Each number is 50 + 10 x the weight over its row's rms, rounded and kept within 0 to 99. Layers, rows and columns count from 0. The size before them is the row's rms in percent of the matrix's.

# layer 2 MLP down (transposed), 256x64, rms 0.0948, rows 63-88, columns 0-63
110:41 56 72 59 46 44 60 53 58 50 53 45 59 43 50 58 62 40 66 32 50 48 31 49 57 45 50 48 36 52 66 61 55 48 56 22 45 64 55 49 39 42 58 47 47 57 42 54 40 33 54 58 28 48 43 41 44 57 44 74 42 60 45 49
092:44 28 50 39 52 55 61 37 60 39 52 70 40 44 56 40 52 64 44 71 52 40 78 46 63 56 54 54 35 59 49 59 58 52 42 42 64 38 35 46 50 46 37 57 40 57 53 59 52 47 63 44 67 46 57 50 37 38 48 48 41 45 47 58
094:43 46 44 58 48 44 62 47 61 52 41 33 51 45 53 57 59 59 52 51 59 55 44 34 70 63 42 70 51 57 41 43 51 47 52 40 54 37 55 41 44 74 42 43 56 52 48 54 70 67 52 55 25 46 50 44 65 47 46 60 49 29 34 45
076:51 67 72 47 49 43 43 52 39 59 72 37 48 29 39 40 60 49 48 48 44 57 76 53 44 51 57 50 54 49 50 67 47 51 46 55 53 47 45 37 65 41 52 45 24 57 43 73 52 48 58 51 62 43 59 54 47 46 51 36 35 48 49 46
109:57 47 34 53 46 62 48 32 69 53 59 69 63 32 58 42 58 46 53 54 60 48 42 45 47 48 58 56 58 36 27 51 33 66 55 61 49 65 56 55 37 41 54 50 41 44 45 35 37 56 36 46 41 57 57 66 44 39 65 52 42 52 56 49
094:59 43 41 70 35 49 56 36 46 57 64 47 39 68 43 37 65 36 53 43 47 49 38 56 44 52 43 38 57 70 33 54 65 65 44 50 49 59 46 62 38 54 51 59 50 46 58 58 43 34 62 48 45 34 46 44 50 49 45 61 37 68 63 48
091:56 47 51 50 62 53 41 42 50 44 38 54 58 40 50 47 57 34 38 60 59 58 53 51 57 47 42 47 53 62 24 59 56 47 36 48 60 48 43 52 54 69 38 38 48 84 47 60 62 43 48 41 51 78 53 48 56 39 47 50 60 34 45 54
096:73 57 70 38 65 53 46 39 47 38 55 48 52 54 59 50 57 56 43 32 38 52 62 63 63 46 51 49 34 45 49 61 28 37 50 37 31 53 53 54 54 45 47 42 55 70 61 58 54 52 55 53 45 47 61 36 57 48 48 47 39 45 73 53
092:45 57 41 51 41 33 58 45 35 48 28 55 44 38 52 55 44 33 32 47 51 46 66 64 38 58 30 44 33 57 62 57 47 72 49 48 48 49 43 53 45 48 55 40 67 61 47 54 48 60 42 51 54 48 66 53 59 42 65 51 67 56 66 47
109:46 52 30 47 39 47 47 47 56 54 47 54 53 49 48 34 72 48 62 52 48 49 45 55 51 39 45 58 64 59 38 32 65 52 49 38 42 34 36 58 53 56 62 40 56 33 38 48 53 58 66 68 44 51 65 47 44 72 34 58 58 44 66 45
105:46 65 60 53 42 32 43 42 58 60 51 41 64 43 55 52 53 49 57 35 51 37 59 51 44 41 35 67 32 39 49 23 61 59 61 43 55 49 57 45 67 55 56 62 70 47 48 60 41 54 46 36 54 50 65 37 47 45 49 39 62 42 64 48
115:57 57 42 47 64 35 48 41 41 44 55 47 51 54 52 63 53 69 53 43 69 35 47 64 59 59 46 61 30 46 40 51 57 40 47 40 60 45 40 60 49 55 47 44 54 49 14 64 55 64 53 61 36 40 45 55 54 55 47 54 54 35 39 43
087:49 50 48 49 41 43 40 40 73 55 51 63 55 49 41 54 50 44 33 62 25 53 52 38 52 43 65 64 57 61 49 55 55 61 54 67 41 67 34 46 43 58 55 43 40 47 60 60 55 68 35 55 54 61 53 52 58 52 35 40 31 40 54 42
131:37 55 68 45 54 59 50 51 64 21 60 53 51 65 51 48 70 44 58 46 59 59 32 44 63 54 54 47 51 56 59 41 41 54 50 53 38 66 41 34 41 57 46 47 27 37 38 38 61 44 57 54 40 56 63 51 48 56 49 53 47 49 37 61
136:50 53 34 45 56 70 47 47 58 51 63 50 41 34 64 51 35 46 54 50 44 48 49 43 45 52 57 53 31 54 49 43 69 59 51 43 51 67 35 52 41 56 57 40 51 42 75 35 55 57 56 61 50 40 39 54 57 55 44 56 54 42 71 24
081:58 57 47 53 63 71 42 48 32 70 45 67 37 52 63 55 37 45 47 60 55 55 64 55 60 58 41 50 46 50 40 44 57 42 45 30 57 48 33 52 59 59 46 47 56 34 48 54 40 34 34 58 47 60 44 54 50 44 56 27 59 49 66 48
094:61 64 62 36 60 65 41 41 41 52 51 50 33 55 60 42 53 50 57 58 37 65 48 55 50 39 54 49 34 67 40 40 47 41 55 32 45 55 53 48 50 54 63 69 34 46 39 45 24 50 62 56 59 62 42 40 49 51 39 40 67 52 47 51
106:42 63 64 47 45 57 67 53 38 50 37 44 71 64 39 54 65 53 52 57 46 70 51 58 39 53 50 55 53 49 38 66 42 57 50 47 41 47 49 65 57 35 51 28 51 69 42 41 37 50 39 45 61 59 33 44 54 42 37 55 35 47 49 45
085:49 46 49 41 26 47 28 54 51 41 64 55 64 60 55 47 59 40 37 55 48 59 59 56 60 41 77 48 40 59 53 46 36 68 65 45 45 63 37 44 49 37 66 45 61 65 50 38 57 54 42 38 45 60 57 45 51 38 45 45 41 46 47 54
109:50 54 61 63 51 65 63 54 54 52 53 43 51 48 47 48 68 39 61 43 57 54 44 39 61 48 66 56 56 62 54 47 60 58 46 51 41 43 42 36 27 46 45 51 19 36 24 50 54 62 56 66 45 51 36 51 46 67 44 45 48 44 48 57
098:55 62 28 53 38 56 65 53 58 52 58 32 59 42 50 51 44 51 64 45 54 56 45 51 59 58 43 51 57 52 58 54 50 49 72 65 38 49 44 57 56 47 44 57 37 65 29 43 65 39 39 57 47 63 52 71 46 37 41 44 53 50 25 43
089:30 53 24 42 49 47 71 55 51 59 54 43 63 45 40 42 52 49 44 55 60 48 68 43 49 58 49 48 51 39 65 63 45 63 45 52 34 38 50 62 45 50 37 62 52 58 49 33 42 60 62 51 52 50 56 46 47 35 50 53 28 72 48 55
098:57 42 41 34 52 50 47 54 38 53 53 48 66 53 31 42 43 60 57 56 41 48 53 50 56 37 48 56 59 54 36 50 39 65 38 68 43 47 61 70 50 59 43 21 51 55 65 55 46 51 44 60 59 49 62 25 61 67 53 40 46 48 46 51
090:54 52 62 54 45 39 41 69 36 54 47 65 55 54 37 41 49 71 45 47 52 54 48 52 58 62 57 47 54 52 18 69 57 42 40 56 48 58 49 55 52 57 41 64 56 53 55 45 32 45 58 29 36 45 50 40 48 37 43 64 49 63 41 44
103:37 36 48 54 42 53 65 59 66 49 61 54 55 62 64 49 43 44 46 50 62 50 33 53 62 60 49 34 41 51 49 46 28 45 53 48 54 58 42 32 49 47 58 55 46 52 53 40 36 45 61 41 75 47 36 63 44 51 48 44 54 61 28 68
083:30 43 41 49 41 38 38 38 57 42 63 48 37 53 60 56 41 50 47 45 38 37 49 54 57 36 53 75 52 50 61 64 48 45 47 56 59 47 46 51 59 41 58 44 68 58 52 66 53 46 54 47 51 43 41 84 36 57 44 44 47 41 66 45
# layer 2 MLP up, 256x64, rms 0.23, rows 64-88, columns 0-63
108:59 67 45 64 46 44 40 70 49 59 46 34 61 45 41 51 51 37 56 34 50 73 22 55 39 39 45 37 56 42 60 45 49 44 53 61 42 62 50 50 48 58 62 55 56 45 42 44 48 57 36 61 38 50 37 44 62 68 50 51 59 61 52 60
100:51 57 57 43 50 52 45 59 40 41 51 72 42 62 55 40 47 36 52 49 31 44 52 62 38 30 64 32 49 48 60 59 49 51 53 55 49 62 39 50 49 26 55 64 39 47 56 51 31 43 53 52 69 63 58 54 47 56 33 48 49 67 64 54
090:53 36 34 46 44 52 54 47 58 39 37 46 60 83 46 52 49 40 48 45 48 48 28 47 50 56 34 47 54 50 47 29 60 36 51 42 53 53 51 62 40 64 47 50 71 40 45 35 48 54 44 53 46 53 44 51 65 59 55 61 75 42 55 51
109:46 58 64 52 50 46 58 61 52 41 32 29 49 69 48 56 38 52 48 45 27 53 60 46 46 53 41 38 55 66 69 54 72 40 54 47 58 36 43 54 63 59 42 58 60 52 49 58 62 41 61 50 67 43 40 34 56 65 47 52 47 50 40 44
108:46 55 61 23 65 51 48 71 51 38 50 44 56 39 46 68 39 67 51 62 64 47 59 38 46 41 54 63 49 30 67 42 41 35 57 50 51 48 57 32 60 51 44 43 46 54 43 44 47 53 36 47 44 60 60 60 57 59 53 41 51 35 41 51
106:58 61 41 54 44 59 55 47 45 38 53 35 51 68 57 50 66 53 57 42 35 48 42 41 52 53 50 47 65 44 63 39 40 57 59 56 49 43 48 52 58 47 56 75 55 35 53 30 44 61 54 52 59 20 47 46 49 60 47 38 27 62 44 43
108:28 41 30 71 46 57 53 63 57 69 47 55 45 49 39 49 38 41 55 61 63 57 44 35 36 56 51 48 61 57 48 43 66 53 48 70 67 46 41 53 54 60 54 54 46 38 41 55 46 51 42 51 55 50 38 68 38 53 46 43 68 58 39 48
112:56 56 69 41 61 67 43 61 65 50 82 44 52 48 40 38 51 70 58 38 52 60 36 41 54 40 67 61 48 46 52 47 47 36 52 49 62 55 52 50 60 49 54 58 35 53 54 54 49 52 56 48 48 62 54 57 51 58 50 53 21 45 41 61
102:46 48 42 49 41 40 43 45 69 52 40 56 47 62 53 43 75 36 56 46 45 55 50 48 47 51 45 52 71 47 51 44 67 57 39 46 52 37 40 58 53 38 52 44 61 27 39 54 47 55 63 74 52 41 52 52 61 60 32 61 47 48 72 43
114:51 38 44 42 54 70 50 69 39 44 44 56 33 55 44 47 43 42 52 65 50 64 46 48 54 51 62 36 67 53 53 75 42 39 34 57 44 43 38 57 37 47 46 42 35 49 50 46 60 52 55 60 41 54 38 67 54 62 46 59 39 54 31 64
098:61 56 38 42 56 43 43 49 34 54 45 34 41 42 45 50 65 49 56 46 74 48 46 63 37 57 48 61 48 56 44 45 53 45 39 49 59 42 46 48 63 52 52 44 51 35 20 69 51 62 40 54 37 30 36 57 52 59 53 43 33 53 62 48
100:55 45 50 54 54 54 57 62 25 51 56 37 51 51 60 35 46 61 62 34 68 57 43 59 51 50 40 31 51 42 48 47 47 33 40 34 64 39 70 57 56 50 43 54 56 64 42 34 43 39 54 37 42 40 51 48 39 45 58 62 59 59 35 59
096:37 54 70 50 53 56 54 39 60 23 66 57 51 73 61 54 65 45 51 39 48 67 33 52 57 58 56 47 42 55 48 56 43 61 54 48 47 60 33 61 41 34 40 50 32 43 35 53 53 39 57 46 33 53 55 44 56 47 43 53 46 54 59 60
114:41 54 47 45 72 77 57 37 44 63 60 52 43 45 56 55 42 44 57 58 45 45 49 33 45 60 61 61 42 51 46 39 68 79 51 56 47 41 38 51 50 48 50 45 50 42 60 52 43 52 73 56 42 36 48 55 52 46 48 53 59 44 72 40
092:54 52 69 39 45 50 52 60 57 17 59 48 61 47 32 50 61 51 50 44 42 50 37 50 49 34 48 49 52 57 58 51 57 53 63 53 52 60 54 41 43 42 56 61 43 58 48 35 52 75 61 44 55 46 47 46 51 69 35 62 41 34 38 67
100:64 52 66 34 55 61 44 41 36 41 41 39 38 58 70 44 50 49 43 52 55 38 45 48 54 44 54 49 49 79 40 53 54 57 56 44 45 38 52 52 42 47 47 64 33 30 50 50 35 63 62 32 51 62 56 50 57 58 58 36 63 49 44 62
115:39 54 44 54 28 53 49 61 37 46 47 49 43 56 49 24 53 54 51 61 57 36 48 51 48 54 40 40 61 59 51 28 58 46 38 58 63 25 45 37 39 49 33 62 56 47 38 46 68 58 52 51 36 63 59 51 56 55 39 45 57 49 51 65
102:56 60 49 61 61 52 70 54 53 67 29 45 40 50 40 60 44 56 58 44 41 47 53 51 39 51 20 58 65 32 44 54 64 35 27 55 52 45 64 51 45 56 38 57 32 44 54 58 48 54 60 61 52 45 48 51 51 64 48 51 61 52 49 53
079:64 64 68 59 60 72 61 62 59 60 54 58 66 59 48 47 65 40 57 44 58 56 59 41 57 46 72 60 64 63 47 59 57 70 47 53 54 45 45 45 46 41 53 55 38 44 44 54 55 65 59 70 42 53 44 62 54 64 46 46 55 47 55 64
090:57 60 27 40 54 46 55 42 48 64 60 31 55 40 46 42 50 39 54 63 56 52 43 46 57 34 63 45 57 67 63 47 52 29 52 52 36 48 48 58 49 40 47 62 25 55 30 37 62 56 42 49 35 56 41 49 51 57 39 42 51 49 38 48
099:65 53 72 48 46 62 35 49 57 46 45 56 35 59 63 49 37 49 49 44 33 54 37 56 60 41 63 52 54 64 37 38 52 47 55 49 81 62 51 39 48 54 64 48 46 49 53 71 53 43 48 51 47 49 50 55 47 66 50 51 67 36 37 37
113:37 83 50 58 45 44 57 49 60 44 48 48 38 47 68 43 62 46 42 39 50 47 47 46 41 75 47 53 50 53 47 49 62 40 51 33 55 33 39 45 48 49 57 74 54 47 50 33 60 49 56 36 60 62 33 62 51 41 43 55 47 58 48 54
117:46 50 33 46 59 49 53 36 74 38 56 38 45 63 62 58 62 28 49 38 62 45 53 47 33 34 42 52 49 35 65 31 46 55 56 45 47 50 47 40 55 38 57 37 46 46 60 61 67 47 47 61 65 64 41 52 63 56 56 40 51 49 52 58
118:43 56 50 36 54 42 32 58 43 48 50 21 53 49 39 52 60 39 58 47 50 55 47 47 38 47 41 64 55 58 52 53 74 34 59 61 38 43 54 71 37 58 45 40 59 41 44 45 49 60 38 53 38 70 52 42 58 61 50 42 56 44 65 54
104:68 55 64 56 67 61 60 57 46 53 54 49 56 55 48 34 56 44 50 48 68 64 51 43 44 60 39 24 48 56 50 36 55 55 49 50 43 45 50 43 54 56 37 63 46 38 56 32 53 39 49 48 44 58 64 28 70 48 47 43 63 63 34 56